Weights of a small transformer language model.
Size: 9 layers, width 96, 3 heads of 32, MLP 256 GeGLU, vocabulary 8192, 1.78M parameters.
Architecture: RMSNorm before each block, no biases in attention or MLP, tied embeddings.
Training: a variant of SOAP for these matrices, 120M tokens, 3672 steps.
Each number is 128 + 24 x the weight over its row's rms, rounded and kept within 0 to 255. Layers, rows and columns count from 0. The size above them is the row's rms in percent of the matrix's.

# layer 6 MLP down (transposed), 256x96, rms 0.203, rows 35-58, columns 0-95
size [104 114 108 127  98  92 107 108 110 104  95  97 116 107  90 111  98 103  83 100  98 101  99  94]
[[104 120 126  83 143 144 131 107 147 108 154 144 113  89 152 126 134 133 130  84 102 113 133 134 133 112 158 131 136 140 138 119 108 105 151 112 152 150 134 167 100 116  67 140 125 100 107 131 119 128 197 108 101 137 140  72 181 126 132 132 120 140 134 177 125 159  94 130 116 172 111 120 157 109 131 139 140 168 101 126  99 143 137 156 147 182 107 116 150 129 133 176 106 126 130 154]
 [126  94  88 132 132 117 136 119 127 162 154 136 154 151 135 165 116 123 131 116 158 160 159 100 106 159  77 151  86 118 128 132 126 163 147 130 115 186 153 133 128  91 115 157 150 112 119 155 137 122 149 196 129 132 109 140 112 139 153 122 118 152 105  99 118 151 106 169 134 134 169 132 133 136 130 114 137 108 160 114  61  99 100 114 149 157 147 124 119 150  94 110 113 158 141  95]
 [142 138 155  97 121 146 133 128 123 116 133 124 114 148 124 144 147 111 149 111 139  99 107 111  91 159  96 143 155  91 117 108 107 110  85 160 119 126  85 126  98 118 107 149 119 110 126 117 135 139 117 162 150 167 141  96 165 128 102 167 154 166 140 141 148 154 128  93  29 116 118 136 171 125 157 122 163 170 129 139 106 110 122 106 119 151 139 140 127 141 140 122 174  98 134 142]
 [113 133  94 124 123 111 117 153 124 120 123 115  99 125 134 146  98 127 133 201 109 132 120 120 114 118 108 150  95 166 137 144 129 137 132 110 108 142 113 141 124 108 171 127 136 161 134 129 163 140  90 106 144 100 102 132 119 209 179 123 103 125 138 141 157 144 133 125  97 184 163 108 124 167 134 115 121 148 173 112 111 143 177 164 150 144 153 131 164 118 106 129 147 104 153 114]
 [ 95 108 189 128 124 112 159 137 150 135 143 115 116 143 133 147 117 142 124 125  93 117 143 152  89 121 144 125 176 154 168 113 100 158 146 146 117 158 110 116 138 112 127 139 102  82 134 117 144 109 147 152 163 138 122 144 105 147 117 190 107 140 140  80 141 110 107 120  79 106 163 123 121 150  91  82 170 147 124 163  90 129 109 145  87 121 169 132 144 122 127 144 150 114 113 133]
 [134 131 169 122 112 119 134 139 117 187 139 143 131 156 141 125 120  88 122 120  77 130 118 153 119  85 142 106  80 139 115 119 111 135 154 133 148  89 101 150 116 122 159  94 109  90 157 107 157  70 163 142 100 107 129 125 104  99  91 145 154 119 144 109  96 137 118  91 106 111 127 127 107  86 124 117 137 143 156 164 168  95 153 148 167 125 183 124 115 123 133 108 132 124 128 137]
 [127 125 141 117 153 171 128 112 187 126 100 112 142 143 172  97 178 124 155 127 147 164  93 126 111 128 164 169 121 147 145 133 126 140 120 119 131 154 172 116 119 142 123 133 125 130 137 100 115 133 128 153 102 143 122 102 128 211 115  98 103 154  99 108 143 134 137 139  99 134 171 133  79 125  89 131 126 143 117  92 140 142 124 115 137 148 138 143 192 114 164 131 132 110 144  97]
 [135 131 117 146 110 167 129 128 167 146 141 141 130 128 123 131 122 134 148 121 125 135 138  68 179 146 158 144 166 152 155 170 130  94 114 119 119 127 134  86 124 119 123 139 129 117 107 125 162  92 132 146 110 135  50 109 142 115 105 143 149 142 147 101 168 153 118 107 150 107 154 128  87 102 108 132 179 171 142 131 128  55 122 125 134 115 149 104 132 114 158 119 120 111 141 163]
 [130 143 128 100 117 161 112 118 120 115 110 127  99  93 121 145 101 140 127 142 161 135 144 133 126 166 112 123 172 124  83 174 123 145 127 158 101 141 130 128 143 142 177 116 129  88  97  89 174 107 157 111  96 142 171 137  93 114 146 132 149 129 152 148 129 152 134 108 115 120 128 171 111  96 160 181 144  93 148 112 119 103 184 113 144 148 114 138 139 122 159 133 128 171 117 169]
 [ 88 115 126 139 101 161 175 124 102 121 183 165 134 123 116 111 137 159 141 171 133 175 179 106 138 114 117 129 152 114 119 160 102  89 116 171 130 119 116 132 121 166 148 129 166 116 145 135 101 129 146 152 125 150 108  94  98  83 110 105 118 136 131 142 130  81 112 144 144 117 128 124 126 134 116 165 145  96 152 111 111 183 171 107 123 137 154 132 143 164 139 143 170 124 114 132]
 [154 164 131 146  99 102 138 167  95 123 111 133 158 102 161 157 126  89 120 110 121 100 101 124  78 113 103 123 118 112  93 119  77 125 114 152 127 119 152  82 112 126 182 126 141 111 159 135 126 149 108 143 125 122 119 125 148 147 111 138 141 133 110 145 122 135 182  91  95 115 147 135 146 177 129 129 146 150 135 175  91 140 170 118 143 136 137  77 118 157 103 130 150  90 136 149]
 [121  90 152 151 121 112 171 129 117 170 117 143 149 152  82 125 156  99 109  89 175  90 118 121 150 136 129 121 125 124 124 110 141 136 155 141  94  97  94 135 108 116 150 148  89 126 125 166 117 144 108 104 104 104 108 134  55 135 133 153 123 114 155 143 167 150 160 139 113  88  72 132 117 116 144 145 132 125  98 161 136 160 128 161 160 125 143 101 110 129 130 148 164 131 128 155]
 [118  91 114 144 140 125 149 122 123 144 126 133 133 179  98 126  88 104 163 112 145 101 151  99 135 156  95 123  96 119 190 143 137 171 114 128 149 154 138 141 116  88 153 144 129 104 126 164 139 133 152 128 134  92  96 142  88 154 142 102  82 147 144 138  88  82 111 143  96 111  93 116 116  92 136 138 191 139 143 101 138 105 113 128 143 128 140 134 133 121 102 151 117 158 106 104]
 [133  93 113 104  98 131 131 110 131  94 107 101  95 143 154  66 130 161 176 121 119 162 125 149 124 124 103 133 119 150 179 114 143 145 130 143 143  83 117 140  86 127 141  98 123 121 137 127 115 120 137 129  97 110 150 130 144 133 125 138 139  70 118 130 142 132 138  95 132 115 128  83 155 138  85 112 142  62 118 159 168 144 173 124  84 138 143 117 103 131 130 127  83 110 126 159]
 [170 142  99  99 117  99 114 145 128  81 117 111 164 168 109 135 150 108  89 150 147  97  96  92 121  88 118 157 125 111 123 124 120 106 115 122 132  86 102  88 134  82 154 125 108 120 120 168 131 146  95 129  96 118 117 173 112 101 161 109  84 107 134 146 153 119 151 163 145 151 155 153  98 157 110  94 138 104 134 122  90 156 144 110 133 114 127  99 120 141 121 108 120 147 104 162]
 [112 144 109 137 140 127 158 115 157 138 123 122 122 170 149 139 158  59 153 160  94 189 154 131 152  85 164 144 118  99 109 103 100 139 123 106 130 163  92 146  69 160  87 127 115  74 105 136 138 139 114 132 104 152  93 106 124 130 163 134 139 136  93 133 149 122  88 117  95 126 109 115 111 124 148 103 165 149 133 124 115 134 132  97 115 140 140 150 129 145 125 138 107 119 147 114]
 [125 153  92 144 117 145 164 105 145 137 174 161 146 171 161 140 102 136 124 127 133 143 124 124 149 134 160  78 139 150 153 149 105 121 150 131 129  82 138 138 104 106 141 136 189 135 123 141 126 117 179 117 142  95 115 130 131 179 135 173  94 155  83 110 144  89 110 126 143  97 159 114 139 116 137 122 104 147 105 160 142 123 108  89  98 102 149 131 125 103 102 150 145 128 168 127]
 [105  93 131 126 124 165 108 145 113 135 122 171 118 152  83 164 114 134 137 138 107  95 163 133 108 147 133 120  95 137 134 158 114 118 153 119 137 131 115  98 191 119 107 134 112  91 103 109 103 124 154 145 133 160 129 108 127 105 170  87 101 117 109 135 106 200 145 147  79 113 121 123 149 115 128 144 130 112 130 121 110 125  71 172 138 125 120  72 131 114 134  97 155 142 117 107]
 [145 117 122 132 128 143  81 109 150 101 139 156 131 197 154 145 102 132 105 127 106 149 144 123 118 145 152  88 107 179 128 137 127 137 120  72 154 110 101 155 175 127 102 129  96 110 112 171 165 149 123 132 113 134  92 121  77 114 134 148 101 160 157 119 174 130 140 142 145  82 118 166 129 128 124 118 104 127 138 114 122  97 164 124  84 122 100 106 111 120 144 114 106 117 113 136]
 [137 143 120 124  78 108 151 116 102 168 147 117  94 188 138 136 127  94 132 121 148 148 121 141 155 102 131  96 137 116  97 135 110 124 112 110 137  99 121 133 175 135 171 101 136 139 148 149 122 135 116 102 118 128  78 161 134 117 120 144 102 174 126 123 138 109 170 102 154 107 128 129 139 132 171 180 141 114 127 147  99 100 127 184  68 107 137 147 151 140 117 132 100 126 165 148]
 [118 116 131 136  92  81 112 154 110 106 137 110 124 117 119 159 158 128 116 109 151 155 132 122  98 106 163 106  79  95 154 117 104 110 109 138 130 162 125 188 124  78 103 136 107 117 170 162 133 112  99  87 145 178 131 116 142  89 112 113 134 126 182 140 107 163  98 118 137 128 121 150 139 138 121 120  81 106  99 126 113 145 133 115 159 122  89 137 140 153 143 156 119 130  92 101]
 [153 152  84 160  96 143 109 113  93 143 118 109 113 163 121 127 113 111 104 111 153  89 142 105 143 109  96  92 124 104  91 129  72  98 136 111 117  89 121 136 114  84 113 140 160 139 125  98 151 175 164 167 142 135  90 135 125 133 127 137 132  95 108 127 110 106 137 107 164 141 147 129 141 128 105  96 123 150 134 163 126 130 100 135 140 109 159 153 133 114 139  98  65 140 129 174]
 [146 111 139 129 115 143 168  97 154 125  92 142 143  86 129 128 100 113  94  86 146 103 117 104 212 155 104 147 140 130 142  97 121 144 115 133 105  81 134 122  94 136 134 150 140 113 161 158  93  89 167 149 142 155 118  98 128 126  95 114  83 128 111  95 106 168 145 111 117 128 155  98 145  99 118 115  99 138 143 183 131 125 135 144 131 130 104 134 128  91 125 132 143 141 141 142]
 [104 104 137 121 184 123 134 140 119 119 135  96 138 130 124 149 121 116 169 128 116 157 123  96 118 107 103 131 144 175 146 159 109 120 141 146 136 155 127 170  87  98 106 151 120 111 131 161 170 100 103 120  98 158 123  94 138 126 117 150 136 124 125 122 114 113 130 167 174 123 123 142 129 161 166 148 140 114  94  76 110 125  89 147 130 163 148 146 130 177 111 158 179 112 101  84]]
# layer 6 MLP gate, 256x96, rms 0.201, rows 36-59, columns 0-95
size [104  94 127 106  84 118 104 105 110  91  98  99 101  91  99 100 101 104 111 102 104 103  96  96]
[[108 111 134 145 134 156 120 185 144 115 155  94 136 159  91 125 138 122 132 159  84 131 131 107 124 129 149 105  92 140 146 141 109 125 116 156  92  84  81 115  99 105 164 161 146 132 138 123 137 169 137  80 118  90 133 141 123 132 129 117 151 128 112 147 119 122 100 104 126 105 155 172  67 139  93 110 117 138  98 134 163 175 133 108 116 138 100 109 165 112 158 118 131 157 106 147]
 [139 168 151 158  98 126 145 127 173 129 112  87 120 153 131 175 108  98 157 143 130 171 137 105 146 148 130 125 154 145 166 153 105  92 132 157 113 169 165 122 156 114 134 104 123 149 129 100 106 135 123 135 127 171 142 133 141 102 119 120 140 124 120 161 123 120 163 137 128 108 138 197 122  86 106 160 140 132 104 125 131 118 162 102  79 125 128 116 159 146  84 123 175 109 113 103]
 [164 105  93 124 113 128 112 130 122 149  64  67 122 155 109 126 140 168 101 169 135 111 126 113 134 144 133 139 126 136 106 148  98 130 137 105 106 108 145 145 130 115 154 153 152 133 173 135 141 132 125 141  92 119  92 116 137 189 153 139 156 146 133 107 106 105 139  89 130 165 113 147 113 125 104 101 114 130 119 150 125 102 137 167 164  95 143 163 141 125 152  99 151 173 142 176]
 [104 128 116  90  93 130 143 116  90 159  98 161 153 136 140 155 148 144 136 115 119 150  94 161 143 164 124 133 129 115 165 121 117  95 121 150 124 153  75  96 102 145 144 113 138 108 146 126 125 139 149 153  78  99 123 154 125  96 123 126 137 119 124 137 128 162 123 103 198 123 144 179 133 164 158 165 129 186 127 125 115 147 148 127 154 123 142  90 112 100 116 135  91 164 121 124]
 [110 183 118 156  85 141  86 121 136 113 114  88 173 110 113 117 136 133 143 138 107 167 112  84 190 166 101 112 112 121 154 152 136 120 161 137 118 137 129 127 161  87 127 107 128 123 129 153 127 130 131 148 129 127 169  89 130 107 150 157 147 146 120 132 128 149 131 144 136  71 154 118 134  84 105 124 132 167 136 132 103 120  84 136 144 143 161 146 168 112 103 151 132 169 117 112]
 [145  98 163 147 134 144  94  93 204 107 114 104 145 125 120 143 123 117 152 117 150 170 131 114 145 157 136 164 142 130 118 126 129 141  95 131 113 110 127 152 143 116 151  75 117 101 152 146 112 152  98 100 139 132 142  96 148 180 143 111  92 159 107  84 135 166 142 131 142 123 143 157  68 153 114 130 107 141  87 125 110 162 107 111 110 118 173 157 123 127 135 121 124 138 119 105]
 [143 150 169 180 125 120 147 161  94 136 125 174  97 125 140 178 125  97 143 116 153 116  98  95 136 134 120 168 144 122 103 110 117 131 126 119 167 104 133 161  72 103 131 127 167 109 132 104 194 108 116 121 130 123 150 127 157 127  95 122 119 149 172 145 126 109 102 159 114 122 135 133 140 139 115 160 103 145  74 140 145 132 134 126 136 108 112 173 147 130  95 106 101 113 135 158]
 [141  97 107 146 140 134 142 137  75 104 138 116 110 153 129 158 134  97  99 106 143 155 123 189 154 169 147 138 160 121 163 116 114 170 150 129 114 126 118 140 155 108 100 131 134 149 109 105 105 171 140 141  99 108 139 103 146 115 156 119 125 114 142 136 100  81  84 128 145 132 135 120 133 145 103 124 125 167 127  91 138 128 161 135  94  78 154 147 134 166 157  74  86 129 136 115]
 [125 172 140 134 128 154 106 115 104 107 132 163 152 122 158 170 139 131 146 110 113 171 117 135 153 130 171 105 139 121 120 173 132 119 114 150 119 133 148 117 125 137 140 166 122 107 168  96 158 128 122  85 138 167 154 108 105 160 196  94 154 157 113 132 135 108 144 130 116 123 112 142 122  87  68 121 123  87 129 142 142 148 144 116 114  99 107 109 122 131 110 126 126 106  99 192]
 [154 139  93 119 121 148 102 144 114 108 124 120  91 137 101 151 139  96 130 119 107 154  77  71 112 180 145 109 112 148 150 128 100 124 156 158 134 140 115  95 130 124 167 106 138 146 101 105 114 150 122 183  98 158 128 143 111 163 135 135 165  89 105 180 115 123 126 117 129 136 131 102 125  93 132 145 120 142  84  78 154 143  93 123 138  97 137  98 159 149 143 118 157 106 128 125]
 [ 87 143 157 115 153 125 153 128 142 143 150  97 122 146 105 136 117 126 115 109 109 148  88 158 158 143 115 126 109 124 124 114 142  93 152 171  97 142 117 158 151 140 117 152  71  84 117 150  93  98 174 129 143 135 103 131 100 150 188 142 136  96 126  99 163 147 114 110 128 142 122 162 123  90 107 140 126 113 110 172  90 109 157 144  94  99 127 135 155 133 134 133 126 160  80 117]
 [129 130 174 128 145 147  91 123  75 113 128 117 120 128 133 127  99 104 137 118 162 107  77 135 110 123 154 107 107 117 124 125 129 165 148 139 108 124 103 147 159 123 131 105 128  87 125 108 150  75 131 127 115 158 116 113 146  77 131 119 170 141  79 133 138 148 140 138 139 115 110 154 130  92 107 158 147 116 150 158 135 146 114 112 116  95  55 127 175  81 133 133 118 116 175 125]
 [148 122  84 137 121  99 162 132 128 185 143 121 101 140 126 134 100 152 137 115 126 166 166  76  89 153 136 115 139 140 136 115 147 113 123  94 105 126 104  84 168 109 151 111 123 104 152 176 154 130 141  93 131 107 145 137 132 110 102 147 123 146 135 131 134 131  99 119 180 153  87 127 117 139 151 148  94  79 101 125 161 152 130 167  88 143 147 103 113 137 140  91 113 114 108 147]
 [128  91 154 158 126 126 135 112 145 129 115 119  86 119 156 134  84 140 145 151 130 180 103 155 127 135 142 117 119 154 103 136 144 138 158 156 122 122 127 113 136 106 133 131 146 142 130 126 151  94 125 116 140 165  73 137 151 134 148  91 113 120 156 113  88 166 173 111 113 132 134 131 130 102 109  73 138 154 124 171 111 140  93 124 151 172  89 133 130 160  91 105  96 139 181  88]
 [ 87 139 152 136 115 100  78 118 136 140 122 156 151 125 121  97 122 135 134 164 140 138 100 138 144 129 127  91 138 110 116 122 114 126 150 137 168  79 125 129 106 139 119 155 136 144 152 134 106 166  97 104 131 133  77 158 115  84  84  89 101 106 113 140 136 144 120 130 112 134 155 136 148 114  99 117  89 103 147 125  81 174 140  98 142  92  81 131 141 169 154 138 168 153  95 140]
 [167 148  73 112 129 163 131 152  93 138 140 146 166 126 130 110 137 126 114 125 124 145 138 169 111 127 130 139 122 116  75  99 111 115 151 142  75  87 125 118 117 148 122 124 185 122 157 200 180 103 162 103 153 149 119  88 103 131 130 157 135  97 120 143 144 107  89 121 134 108 165 113 138 139 130 134  86 152 105 135 132 129 163 113 152 149 126 149 127 123 152 139 116 125 127 149]
 [129  77  91 120 130 101 120 116 108 102 160  75 141 157 105 152 152 128 109 112 142 116 144 145 107 117 129 110  82 134 100 157 111 129  97 103 145 164  95 136 189 145 143 115 136 122 113 123 144 155  92 101 147 123 148 110 114 107 141 105 148 188 136 118 150 103 112 106 134  98 148 144 125 145  87 143 108 113 103 143 152 120 156 110 117 195  99 122 137 159 154  94 131 139 119 116]
 [114 112 144 120 136 142 113 113 131 135 112 102 190 130 122 129  69 124 140  99 101 123 113 118 136 104 116 101 146 144 116  97 150 111 140 141  86 127 159 112 135  91 110  98 108 134 102 124 111 171 169 124 101 125 135 145 140  72 127 115 181  85 113 108 134 143 125 134  93  85 122 137 122  96 155 165 116 153  90 149 108 111 112 130 127 106 133  89  83 123 182 115 139  98 132 116]
 [ 90 148 161  99 148 125  90 122 137 131 104 139 144 117 138 140  98 105 141 101 128 157  95 107 143 142  80 114 103 112 129  94 101  82 148 162 155 141  92 161 107 150 172 160 101 108 111 147  95 148 130 126 146 130 106 177 111 102 135 153 124 118 154 120 151 118 113 180 132 123 140 123 176  96 155 171 137 127 156 138 116 152 168 134 157 140 169 112 114 107 129 109 125 142  99 139]
 [101  97 159 150 160 169 139 112 124 134 134 143 148 129 125 173 124 116 116 175 119 159 113 103 120 144 122  98  86  82 165 184  90 114 108 109 118 159 135 123 170 122  95 143 133  95 134 182 127  98 115 123  96  78 121 136 112 148 142 110 104 126 125 138 124 145 134 122 150 142 133 127 146 161 147  87 129 117 133 112 115  67 169 127 130  94 137 115 150 129 151 142 148  97 118 151]
 [118 114 154 101 136 148 145 145 137 118 165 150 123 132 113 121 131 174  98 104 137 152 155  85 129 198 155 140 135 162 157 106 127 128 141 161 135 111 158 171 163 111 113 148  92 121  94 123 127 109 124 141 110 132 170  99 101 110 106 141 114 131 142 104  91 115 111 149 119 124 108 107 163  95 172 114 148 135 111  98 112 125 154 109 123 115 114  76  90 125 171  84 159 128 115 135]
 [152 132 148 130 128  97 121 104 124 151 150 103 131 149 116 100 109 143 112 166 112 129 118 137 164 121 142 117  95 150 121 124 131 115 161 111  92 117 131 176 146 104  81 131  97 144 120 147 101 147 128  75 102 116 119 122 129 166  94 144 142 175 113 175 148  65 145 145 106 182 140 138  98  96 113 143 125 133 113 176 143 135 118 128 142 168 139 126 115 117  90  77 132 133 146 153]
 [181 132 148  73 154 185 160 137 153 124 141 106 159 161 118 112 130 164 134 114 143 163  91 127 123 112 161 129 122 140 118 161 129 119 107  89 115 115 109 113 140 105 149 141 127  71 105 104 143 135 111 122 103 144 142 105 120 129  97 124 131  88 103 133 131 169  96  99 123 127 113 153 124 129  79 108 105 130 145 154 106 125 123 167 105 124  90  99 166 136 141 128 120 131 149 186]
 [151  72 102  94 155 102 137  76 101  99 152 111 144 128 156  96 108 115 135 120 133 154  96  95 175 147 148 126 115 174 173 126 130 139 119 116 102 114 127 140 141 101 177 121 103 114 161 121 148 158 112 105 123 109 116 133  95 114 162 115 110 116 148 155 146 170 137  84 132 103 117  88 120 133 129  95 163 118  58 124 134 150 126 125 123 119 133 167 120 110 121 116 140 133 126 134]]
# layer 6 MLP up, 256x96, rms 0.201, rows 36-59, columns 0-95
size [124 108 125  93  82 109 105 109 107 100 100 118 105  88 111  92 103 100  93 101  98  95 101  98]
[[166 114 137 157  67 158 149 143 107 119 118 107 189 127 178 130 104 152 142 140 158 141 104 142 111 113 131 131 141 146 108 107 106 128 168 110 117 111 153 176 106 129 156 147 156 113  92 141 123 175 141 162 137 143 117 160 132 161 104 125 123 136  88  94 147 116 106 142 125 135 116 115 127 132 120  74 113 110 132 135 122 143 126 153 131 122 178 129 100 154 132 148  79 180 124 122]
 [ 95 141 126  91 106 160 133 114 128 157 127 124 132 150 185 146 141 126 173 172 102 159 101 134 165 106  99 122 135 110 146  93 152 115  91 116 140 113 113 111 133 133  95 151 123 150 142 165 156 136 117 170 134 105 159 137 164 111 149 198 132 171 124 161 135 172 119 109 119 157 131 115 155 142 139 164 129 120 149 132 101 169 108 118 156 136 147 153 121 108 131 148 154 131 107 149]
 [148 146 137  93 159 133 113 165  87 104  98 151 158  95 133  79 142 148 140  92 145 136 100  89 142 135 137 123 122 151 160 145 143 119 132 135 142 136 143 123 108 140  92 152 175  64 120 152 148 130 154 111 165 149 161 131 105 108 136 122 145  95 123  89 140 143 158 146 174 117 149 130 111 134 131 159 146  71  97 137  96 101 116 119 150 111 144 148  89 137 144 143 109 142 161 130]
 [132 137 137 131 159 181  93 106 140 126 139  71 115 117 100 130 135 118 129 163 146 140 132 105 121 126 140 160 129 115 129 136 129  95  78 140 137 130 140 112 137 103 132 103 139 123 143  99 129 180 110 132 174 126 107 157 137  97  90 139 117 127 125 110 172 132 145  95 171 128 127 184 108 121 189 144 104 106  81 133 144 132 164 107 158 128 143  93 111 117 125 130  81 110  98 107]
 [112 162 129 119 137  77 123 152 145 158 134  94 101 148 131 112 117 179  98 145 134  80 147 160 113  89 142 134 136 123 140 119 136 135 153 126 110  97 111 141 137 119 122  80 110 108 123 164 126  92 172 112 118 153 155 128  75 169 108  76 149 136 131 117 119 108 136 161 136 131 140 140  92 115 130 143  97 151 122 132 112 107 121 133 168 168 142  84 165 157 144 104 111 103  91 128]
 [147 171 139 164 172 177 137 148 100 143  88  83 131 119 120 123 124 143  88  97 143 162 138 117 143 131 167 139 127 129 110 167 121 127 104 139 146 117 122 153 145 109 155 120 128  95 166 141 128 164 120 147 171  94 109 148 140 141 106 137 141 159 139 127  95 155 161 119 123 108 121 121  98 146 153 116  88 139 180 124 108 116 123 130 147 157 120 131 101 115 138  90  73 126  95 168]
 [143 116 122  98 179 154 124 139  89  87  98 141 153 156 111  93 149 125 118  92 146 126 116 113 166 126 136 135 135 139 115  67 130 103 137 186 123 146 103 104 130  96 176 101 108 128 173 145 165 144 125  82 159  87 118 124 116 175 144 138 144 109 138 104 125 147  91 140 124 115 136 137 144 144 112 127 107 100 142 157 105 128 147 164 125 142 107 152 140  96 145 122  96 160 136 114]
 [177 147  88 137 132 121 123 171 125 164 141 117 138 137 177 130 102 123 100 131 118 140 117 137 119 142  99 144 173 110 136 151 130  94 119 111  83  90  98 138 103 107 139  88 129 132 129 132 143 103 149 118 124  86 123 106 119 134 177 113 154  82 126 107 128 105 124 173 113 137 158 124 156 107 156 104 104 101 141 125  98 166 125 157 102 124 116  95 146 125  65  96 141 128  92 148]
 [122 140 122 108 107 100 109 132 148 154 131 136 145 118 115  93  80 153 127 134 145  98 149 102  86 100 122 109 123 107  56 170 181 129 167 134 110 126 162 124 137 130 148 105 102 134 116 118 147 118 117 106  92 150 153 132 110  99 105 109 118 170 124 121  98 136 133  88 156 101 126 159 136 153  86 143 126 123 146 151 138 149  98 128  93 137  92  93 108 138 126 158 153 152 138 180]
 [113 102 154 110 164 136 107 159 150 170 171 167 162 116 125 151 112  95 124 112 113 106 159 172 120 117 120 143 162 165  85 162 106 156 128 137 134 128  69 114 113 109 145 116 153 121  99  97 129  97 142 127 107 126 125 128 158 109 126 137 167 128 120 112  83 111 105 138 142 114 122 180 144 101 131  98 110 150 123 180 155 132 106  76 116 129 134  84 140 146 129 139 137 134 130 113]
 [125 110 147 113 148 112 126  96  83 139 138 106 105 145 106 149 138 116 144 105 153 141 109 122 126  90 157 141 145 124 140 124  74 114 125 116 131 149 147 104 126 143 120 121 136 121 149 123 120 137 146 100 164  92 134 114 119 134 137 135 109 107 124 120 127 136  76 126 161 145 108 116 127 152 146  51 109 138 125 170 105 120 137 191 131 151 133 146  79 109 110 103 138  99  99 214]
 [105 152 123 115 114 173 142 135 165 134 122 140 114 109 146 138 114 130 149 103 125 163  98 134 100 148 110 155 125 146 114 109 123 123 130 125 169 159 155  94 133 137 128 141 115 201 157 111 150 134 144 132  62 128 157 161 112 126 137 122 130  88 145 132 119 111 139 104 155 108 138 163 151 140 145 152 148 162 107 153 107 125 120 128 102 138 142 162 198 102 134 137 161 153 150  71]
 [ 98 104 101 122 145 129 148 110 119 161 136 169 145 101 125 149 109 106  95 124 138 116 115 136 104 144 147 103 151 125  96 155  95 173 144 123 112 112 171 150 106 146  98 144 141 111 117  64 117 157 105 141 106 147 156 119 169 116 148  97 142 110 146 132  95  60 105 133 102 123 124 146  88 129 101 165  96 179 159 101 109 141 118 118 116 138 100 116 123 134 129  91 122 142 104 109]
 [133  93 158 134 118 110 140 116  74 123  88 124  88 150 113 128 158 200 129 146 100 117  99  92 133  99 118 134 141 118 138 146 108 174 106 117 129 164 145 110  72 134 124 111 148 133 150 144 160 140  93 127 123 120 144 150 132 134 110 135 115 130 125 153 111 105 110 133 102 155 171 127 149 118 119 114 131 144 103 161 154 152 112 121 125 190 139 125 163 128 160 166 112 113 165  84]
 [127 149 124 148  87 109  80  97 105 140 128  98 121 134 132 147 127  97 127 151 131  91  83 123 175 145 132 131 161 138 100 144 126  76 120 137 101 163 129 140 121 181 132  98 120  78 128 177 114 142 138 124 143 129 105 159  95 140 131 155 162 115  97 108 118 136 117  84  81 105 158 167 141 104 151 136 104 111 110 151 126 139 135 123 115 158 105 113 104 136 118 179 145 107 147 132]
 [125 139 162 128  88  88 160 136 107 113 130 141 109 143 146 114 125 122 147 123 127 155 143 117  83 134 102 142 109 111 103 120 136 117 158 116 123 124 189 169 143 149 114 120 149 152 125 146  76 107 139 107 177 128 123 122  97 131 162 144 149 125 108 104 139 105  98 145  73 104 120 116  91 109 121 134 141 167 129 151  98 149 120 151 155 173  60 128 116 121 149 110 168 113  91 117]
 [179  78 120  67 104  97 116 122 128 131 148 144 115 144 144 160 176 154 167 120 116  81 151 134 140 171 142 121 129 119 126 137  95 103 108 147 124 105 201 176 139 156 142  98  88 118 121 164 124 125  92 131 125 143 102 128 133  99 123 146 164 132 148 153 153 139 140 108 122 159 123 119 158 100 135 123 139  96 148 106 131 102 141 133 137 148 141 113 108 153  98 129 108 122 118 152]
 [125  81 110 141  84 114 132 116 136 150 147 125 104 135 119 155 174 155 152 113  87 129 161 177 120 102 146 120 131 111 146 115 157 130  95 170 117 124 126 133 114 123 116 113 123 115 118 112 102 131 131 143 149  94 176  80 132 154 121 118 143  92 140 130 139 137 139 174  79 172 128 136 136 124 106 115 146 133 156  94 163 138 137  62 125 183 162 139 164 113 153 119 131 109 126 129]
 [116 146 140 144 122 145 144 103 128 115  98 154 124 110 110 125 117 103 141 147 173 114  92 164  92 151 138 146  95  92 146 126  88 176 156 158 129 132 146 116 135 167 122 141 161 166 154  85 115 106 141 119 112 165 132 104 138 162 138  95 132 136 126 153 139 109 142  95 110 139 137 113 136 122 167  86  72 112 155 113 137  78 137  88 125 119 162 135 104 134 134 125 151 112  77  99]
 [108 119 145 142  91 156 127 144 183 142 134 109 129 144 152 163 149 131  90 137 110 137 106 153 141 134 137 117  64  80 119 130 113 138 137 136 157 105 126 126 127 129 167 112 101 143 136 145 127 176 113 155  80 115 125 161 136 141 119 140  89 109 120 129 170 158 101  83 111 183 155 154 108 151 121 111 151 131 140  89 106 139 102 116 137  98 146 105 132 144 146 157  98 122  83 151]
 [101  67 120 115 121 140  88 154 158 103 134 172 124 110 111 103 169 153 106 160  65 163 163 143 140  92 142 122 111 123 144  96 145 134 107 189 141 142 118 152 164 172 112 140 144  99 170 143 142 107 113 112 116 137 122 118 138 125 129 115 155 139  99 169 133 144 134 160 139 128 123 146 133 152 140 136 123 107 141 108 117 163 146 112 135 111  87 149 153 146 113 157 120 167 106 135]
 [105 117 169 123 155 141 115 152 135 126 135 131 153 140 111 106 154 124 146 110 153 100 118 129  95 157  78 168 150  74 135 145 101 139 127 131 149 163 117 135 131  49 100  96 133 123 131 144  90 102 112 104 166 161 128  96  84  97 144 151 137 156 100 142 108  97 144 121  94 123 155 108 125 103 150 156 141 149 136 142 122 138  97 126 178 138 144 109 152 133 110 141 147 129 123  91]
 [155 134 187 147 144 171 155  98 122 151 121 154 145 122 176 139 125 107 108 153 122 133 116  91 108  61 115  96 123 140 131 143 141 134 159 131 150 163 129 132 124 155 118 134 107 110 150 155 156 144 158 149 115 157 144 130 137 110 123  92 131 144 179 114 123 113 108 128 124 102  77  75 132  93 127 139 129 144 123 153 136 133 159 127  91 107  85 164 151 142 147 135 147  97 107  93]
 [105 171 129 161 127 105 126 112 101 155 117 127 134 144 133 113  62 147 100 167 126 114  72 133 125 119 105 129 125 117 121 128 162  96 154 148 145 146  65 103 122 131 121 103 163 159 145 120  89 127 130 123 105  98 111 139 133  92 102 136 151 103 121 100 159 157 131 134 152 102 115 135 100 150 140 166 124  94 112 159 133 139 164 138 157 129 131  65 114 101  87 136 110 107 136 127]]